Weights of a small GPT-style language model, trained from scratch on English Wikipedia: width 704.
Each number is 128 + 24 x the weight over its row's rms, rounded and kept within 0 to 255. Layers, rows and columns count from 0. The size above them is the row's rms in percent of the matrix's.

# layer 2 MLP gate, 1856x704, rms 0.0617, rows 696-731, columns 88-175
size [ 92  98  94 102 101  86 104  95 106  75 104 103 114  96 110  98  95 108  45 104 101 117 103 105 105  95 103 100  93  83 108  96  67 112 109 102]
[[ 80 145 128 125 113  97 104 147 139 135 116 126 133 141 114 133 108 143 142 123 157 136 152 101  99 112 131  91 131 145 162 123 126  87 123 195 139  92 149 151 143 150 142 139 118 114 177 108 162  71 129 154 132 139 112 111 161 122  98 114 127 121 106  99 147 148 104 153  90  80 162 144 173 143 153 110 137 125 143 116 117 136 141 112 113 127  78 142]
 [ 84 141 136 146 173 112 127 131 113 159 169 108 156 151 115 122 111 148 104 138  95 127 110 136 136 120 160 133 137 172 131  75 120  99 156  84  99 133 150 157 102 139  96 140 118 131 142 133 111 152 142 172 139 112 125 103  73 102 134 103 111 157  95  73 172 159 133 137 131 155 144  92 149 130 153 137 145  92 122 138 141 130 117 165 117 154 127 106]
 [126 148 178 101 134 106 150 138 111 121 146 169 158 141  95 114 145 129 128 140 127 123 144 157 165 147 139 147 122 104 163  91  97 120 196 128  99  62 184 140 158 132  99 174 146  94 120 133 128 112 106  96 180 146 102 147 124  97 139 149 116 107 120 117 151  87 133 151  98 142 119  89 131 153 123 155 111 128 107 159 101 137 133 110 165 160 130 138]
 [136  76 147 179 139 125 137 138  92 113 176 164 118 129 129  88 128 120  97 173 133 126 140 131 130  88  69 147 136  66 146 139 102 114 102 143 110 114 141  93 109 143  78  88 140 112 117 119  83 105 113  63 132 129  72 110 128 134 145 113 150 118 136 145 117 134 134 110 145 122 112 127 124  57 147  98 139  99  97 166 160 105 115 167 120 157 133 162]
 [111 177 100 140 148 107 144 154 104 142 127 154 122 126  97  94 104 105  86 137  99 126 154 110 135 113 157 123 145 114 137 116  76 129 128 134 128 144 125  94 103 109 167 107 128 161 161 113 116 124 139 127  83 116 148 153 157 175 121  87 115  80 141 141  75  91 117 162 104 154 160 153 154 124  92 145 151 148 176 113 144 103 128 124 150 137 151 105]
 [141 142 100 114 183 132 130 157 119  99 143 122 119 148 109 136 102 122 136 151 106 152 115 112 120 117 113 100 183  80 172  90  86 116 133 156 109 148 137  95 155 165 120 143  97 118 123 165 132 109 162 146 133 110 126 153  90 142 153 105 102 136  98 151 125 157 143 156 145 118  94  89 116 120 143 170 101 121 112 126  93 128 138 128 124 109 117 120]
 [100 114 125 123 107 112 163 116 150 135 157 113 118 118 139 103 152 135 138 133 141 149 109 113 131  97 149 133 117 111  94 107 153 117 118 106 121 159 138 153 125  92 114 102 143 157 136 171 143 140 124 121 131 110 149 149 116  97 121  94 128 106 111 195 128 125 158 141 160 170 131 131 158 123 151 131 150 168 154 127 120 153 111 141 137 125 123 135]
 [135 179 109  99 142 117 140 110 129 154 166 144 119  93 115 156 130 125  90 145 122 151 102 164 123 119 107 115 151 129 112 165 116 126 107 116 184  92 158 146 134 162 142 122 183 126 129 101 136 107 100 156 149  73 101 108 116 123 152 113 109 114 115 169 135 133 114 138 105 145 114 116  90 119 167 107 173 111 123 123 141 130 118 101 135  93 119 166]
 [139  90 137 143  80 110 146 153 147 144 137 163 129 103 112 121 139 106 124 117 104  81 110 126 174 124 118 144 112 141 143 126 100 103 104 130 133 120 150 112 114 154 101 138 102 177 120  76 168 186 133 140 160 146 121 118 148 107  89 141 171 139 198 114 156 173 141  96 126 119  99 117 140 139 131 164 113 136 116 129 113 137 155 163 133 147  76 100]
 [114 105 123 143  93 116 124 136  96 143 108 106 134 136  94  97 118 117 108 148 155 135 106 130 111 155 135 131 106 118 122 170 122 118 136 150  90  90 113 109 164 123 120 138 132 120 114 107 142  94 128 131 150 113 141 132 100 116  86  85  86  95 128 147 147 130 111 126 130 105 133 105 120 140 140 161  98 133  87  99 124 133  86 125  80 174 144  89]
 [161 129 110  83  91 138 135  79 110 101 105 141 124 100 127 156 112 125 138 119 128 138 133 169 126 171 138  89 131 126  95 102 134 160 124 136  83 114 125 193 128 124 139 128 161  98 171  99 141 136 135 130 162 105 172 116 149 142 118 118 159 116 141 123 126 115 147 119 124 137  87 134 123 153 124 130 145 127 145 121 108 101 126 104 134 115 155 178]
 [124 143 146 136 131 146 132 133 103 117 161 142  97 117 132 102 140 119 131 123 137  98  96 113 137 133 120 120 130  96 150 129 103 133 104 129 155 130 128  83 120  92 144 135 116 115 154 129 126 146 148  90 126 128 143 147 175 134 140 163 107 144 160 158 152 172 172 134 167 132 147 130 134 105 135 122 117 113 125  84 108 162 153  67 139 137 122 112]
 [116 122 133 109 127 178 157 115 140 126 149 161 102 148 148  90 144 139 167 131 129 149 106 137 163 132 141 128 128 129 107 146 113 131  96 153 138 146 171 125 160 132  76 139 148 143 153 131 143  96 129 116 112 127 145 133 112 152 155 109 132 153 141 152 112 126  96 110 127 137  92 123 137 144  99 128 109 132  54 136 115  98  82 116 135 105 110 180]
 [ 97 109 148 150 154 134 127 117 126  97 120 117 178 152 111 145 135 108 141 136 170  91 147 109 113 112 149 120 121 103  99 127 143 105 111 133 136 147 137 141  85 157 150 132 132 124  73 129 142  98 139 130 151 146 127 127 127 102  94 117 110  99 130  85 145 145 127 132 159  75  95 129 136  98 114 108 114 128 166 127 121 120 134 135 132 133  95 119]
 [149 180 106 155  96 139 126  65 149 135 123 101 109 152 149 166 134 148 141 156 113 127 160 135 152 141 139 134 158 108 108 108 138 112 120 113 104 155 113 147 131 166 130  99 149 115 118 101 114 154 104 131 117  91 132 111  84 116 156 113 118 100 113 143  88 169 124 128 132 107 130 151  93 109 154  96 146 113 127 110 146 107 140 112 128 148 119 163]
 [160 110 102 140 109  92 168 140 134  95  58 125 135 134  89 109 102 150 122 127 145 160 113 117 118  92 157 128 116 126 141 118 101 157 159 146 138 120 156 125 143 117 128 148 131 147 125 122 102 141 114 112 132 129 101 121 128 119 127 135 108 145  99 165 168 155 159 136 152 124 117 120 132  98 103 131  98 129 115 153 122 152  76 125  90 146 126 127]
 [ 86 143 133 106 114 128 107 103 126 116  98 160 138 117 103 138 117 141  84 162 106 144 128 168 154 100 107 125 143 123 109 166 107 136 104 138 129 174 124 157 108 173 138 114 112 138 129 162 112 115 136 121 130 112 140 146 130 146 137 117 116 125  92 137 159 120 129 107 107 123 125 112 106  85 103 132 110 125 130 136 130 135 156 122 152 145 130  70]
 [112 117 100 127  98  92 144 118 143 127 172 135 101 122  77 127 117 126 128 105 141 155 156 133 174 143 137 145 138  96 147 136  97 142  95  96 144 106 134 141 149 142 123 138  96 118 177 151 137 172 178 105 122 150 117 139 118 134 103 121  76 120 113 115 156 137 137 135 183 170 117  90 118 131 156 131 104  82  95 108 167 120 136 135 134 136 155 153]
 [109 167 138  95 113 160 135 149 105 165 106 102 143 100 133 154  98 134 128 148 111 160 131 115 105 135 128 151 150 140  94  79 182 178 106  90 131 110 103 121  89 132 146 104 107 126 134 102 152 102 152 119 145 115 113 110 126 122 139 140 130  94 111 143 130 134 144 107 114 133 109  89 178 171 160 143 117 100 117 100 128 163 140 139 116 156 166 132]
 [127 165 140 128  65 123 142 143 165 113 102 138 118 158 138 170 100 128 142 105 104 150 127  77 122 159 185 154 122 138 117 142 147 125 161 127 156  97  90 169 133  95 129 111 121 160 148 163 149 150 126 116 151 134  72 104 171 171 130 104 131 111 118 134 122 152 114 108 127 139 136  83 141 146 128 152 135 100 108 145 144 106 167 122 136 127 140 159]
 [ 95 201 149 124  95 127 105 142 103  65  99 116 144 162 125 131 132 105 116 125 151 130  85 151 158 145 125 141 125 125  96 102 134  99 112 115 158 143 144 145 165 136 112 142 194 116 132 121 165  88 110 154 154  97 115 103  90 118 104 114 138 154 128 112 122 154  95 133 188 128  95 128 133 147 141 129 128 119 162 126  99 118 125 175 112 142 174 155]
 [121 156 129 121 172 134 154 166 142 153 159 102 142 119 119  97 121 142 157 137 140 134 120 153 159 119 156 150 119 139 122 101 107 163  84  83  87 122 122  67 162 139 132 155 117  73 100 120 125 136  99 108 120 102  87 120 178 163  95 182 112 123 136 108 118 119 129 145 122 154 145 166 112  98 157 140 158 119 156 141  97 161 141  89 115  78 142 103]
 [162 116 163 147 138 111 133 123 156  89 124 146 102 149 138 178 100 104 109 140 169 137 133 134 165 119 127 101 130 119 114 118 127 162 142 160  79 115 189  99 140 150 143 112 134 118 140 127 159 148 185 111 160  93 140 132 138 126 103 128  90 135 153 134 150  92 112 117 124 120 129 157 126 109 123 116 165 111 121 103  69 126  62 108 169 141 159 140]
 [157  91 152 138 151 126 142 155 181  96 170 139 119 143 170 117 109 133 124 123  99 122  90 148 138 130 144 127 102 105 110 120  95 132 116 102 124 117  96 109 134 148 101 160 111 114 115 148 185 144 143 150 161 126 105 153 147 159  63 131 129 134 113 110  97 114 167 110 117  96 140 123 140 102 101 139 134 175 111 134 103 179 114  72 134 133 149 144]
 [143 122 169 140 137 188 111  91  97 146 120 125 156 111 130 182 112 142 127 149 106 158 106 119 111 139 159 122 113 165 144 137 128 130  96 118 120 126 135 156 150 138  97 173 172 106 174 103 131  62 132 108  95 148 145 121 148 121 103 112 137 121 102 173 148 137 124  86 145  89 118  90 123 157 140 106  93 126 137 113 130 105 150 113 129 169 115 147]
 [110 109 112  92  97 121 138 163  96 156 123 154 105 136  84  97 160 102 159 158 149 179  77 127  95 145 136 134 113 120  89  89 156 148 158 112 116 115 145 164 123 155 162 136 129 113 131 141 130 131 115  94 109  92 103 164  91 142 106 121  83 119 110 131 137 112 117 147 127 146 123 127 106 105 137 149 171  98  93 113 139 139 111 129 141 152 146 166]
 [129 168 129 152 112 140 135  69 119 143 149 102 118 132 134 130 117 118 130 118  99 117 137 148 127 109 143 144 155 117 150 133  80 107 107 126 167 103 103 111 171 140 102 122 114 150 152 102 131 143  94 167 101 113  80 122 103 116 177 136 106 136 172 140  74  95 105 123 122  99 113 133 126 143 113  86 160 108  88 162 133 101 103 159 159 127 138 119]
 [ 93 119  84 117 114  89 172 145 137 120 110 111 137 116 146 102 119 162 142 161 116  92 131 135 131 108  97  96 178 153 151 101 166 134 145  63 111 102 152 180 151 116 145 104 120  98 119 147 112 105 160 122 113 145 103 145 140 112 106 120 125 120  95 146  86 112 129 151 131 136  99  60 124 150 120  90 124 111 171 148 139 119 116 130 137 120 113 140]
 [110 140 120 133 117 112 132 101 136  96  94 156 125 106  98 147 135 163 133 132 117  99 135 139 122 156 165 115 118 122 117  88 150 129  76 134 123 122 169 113 118 107 106 163 121 143 111 170 119  98 121 146  91 152 168 136 122  90 132 146 140 108 109 151 138 112 134 122  84 145 140 170 110 127 104 184 118 141 111 140 118 121 114 153 155 115 119 184]
 [107 106 125 107 118 109 110 139 135 140 173 136 113 127 164  94 100 105 123 133 149 136 107 134 109 140 133 122 133 120 152 132 174 135 140 155 109 143 104 116 146 128 171 153 147 110 146 141 129 134 168 113 129 154 145 154  69 129 130 172 106 204  77 109 175 122 134 159 117 126 115 133 140 163 132 150  91 125 141 103 149  90 121  93 163 100 108 121]
 [135 153 126 130 122 149 122 150 122 116 159 135 109 121 153 139 137 101 119  96 159 114  94 123 171 140 112 131 131 156 138 142 145  66 142 104 121 140  70 152  87 109 104 155 129  90  67 143 113 171 128 145  82 138  79 104 113  92 103 120 131 132  94 148  73 105 152 148 119 148 139 149  89 118  96 118 149 141 137 110 146 101 163  83 141 141 124 143]
 [112 151 140 133 118  82 159 159 118 127 103 116 111 128 118 166 130 191 127 112 160 115 152 129 107 169  77 157 179 113 133 124 153 121 119 113 159 166 113 128 147 133 108 152 121 140  84 127 197 103 139 130 133 108 110 177 165 118 132 107 136 117  70 138 144 142 105 147 114 147  97 122 134  76 121 126 169 148 127 119 114 128  77 137 115 114 128 149]
 [ 85 107 130 135 156  72  99 105 140 136  60 117 142 122 154 169 124 143  92 106 149 132 146 106 117 132  85 140 140 108 138 120 126  98 174 165 119 125 163 124 134 152 103 118  92  89 127 140 195 131 113 114 133 155 168 108 159 131 113 136 119 121 102  88 127 117 156 120  87 128 129 150 123 120 106 118 127 168 136 103 104 185 102 130 108 100  96 114]
 [132  99 120 121 147 178 125 134 133 107  99  92 108  84 127 163 117 185 124 158  62 149 176 131 131 110 114  86 130 160 120 115  71 107 122  88 125 105 121 112  67 110  83 146 101 131 100 127 157 137 151  93 118  96 128 129 175 143 150  77 145 173 125 141 192 124 110 146 107 153 130 171 166 170 138 150  98 121 149 127 154 124 121 150 132  93 140 142]
 [ 84 143 155  96 123 148 140 120  92 138 129 148 103 120 139 152 123 168 116 133 134 164 132 125 115 130 151 158 139 175 121 110 146 170 164  93 141 150 135 187 113 113 137 133 167 145 125 144 132 170 135 116 143 109 105 143 121 166 129 131 122  94 170  99 130 113 124 132 164 138 131 149 167 148 136 132 122 173 130  91 165 135 124 182 139  90 125 119]
 [147 150 154 157 112 123 109 146 148 132 131 114  77 127 133 110 124 115  77 128 101 186 120 100 113 139 159 118 123 163 144 106 114 122 150 103 141 142 120 145 146 108 169 151 139 130  90 174 148 132 143  97 139 108 126 107 136 164  90 153 135 148  85 134  74 161 114 144  64 102 111 137 153 162 155 123 118 108 169 134 118 120 156 128 124 125 133  86]]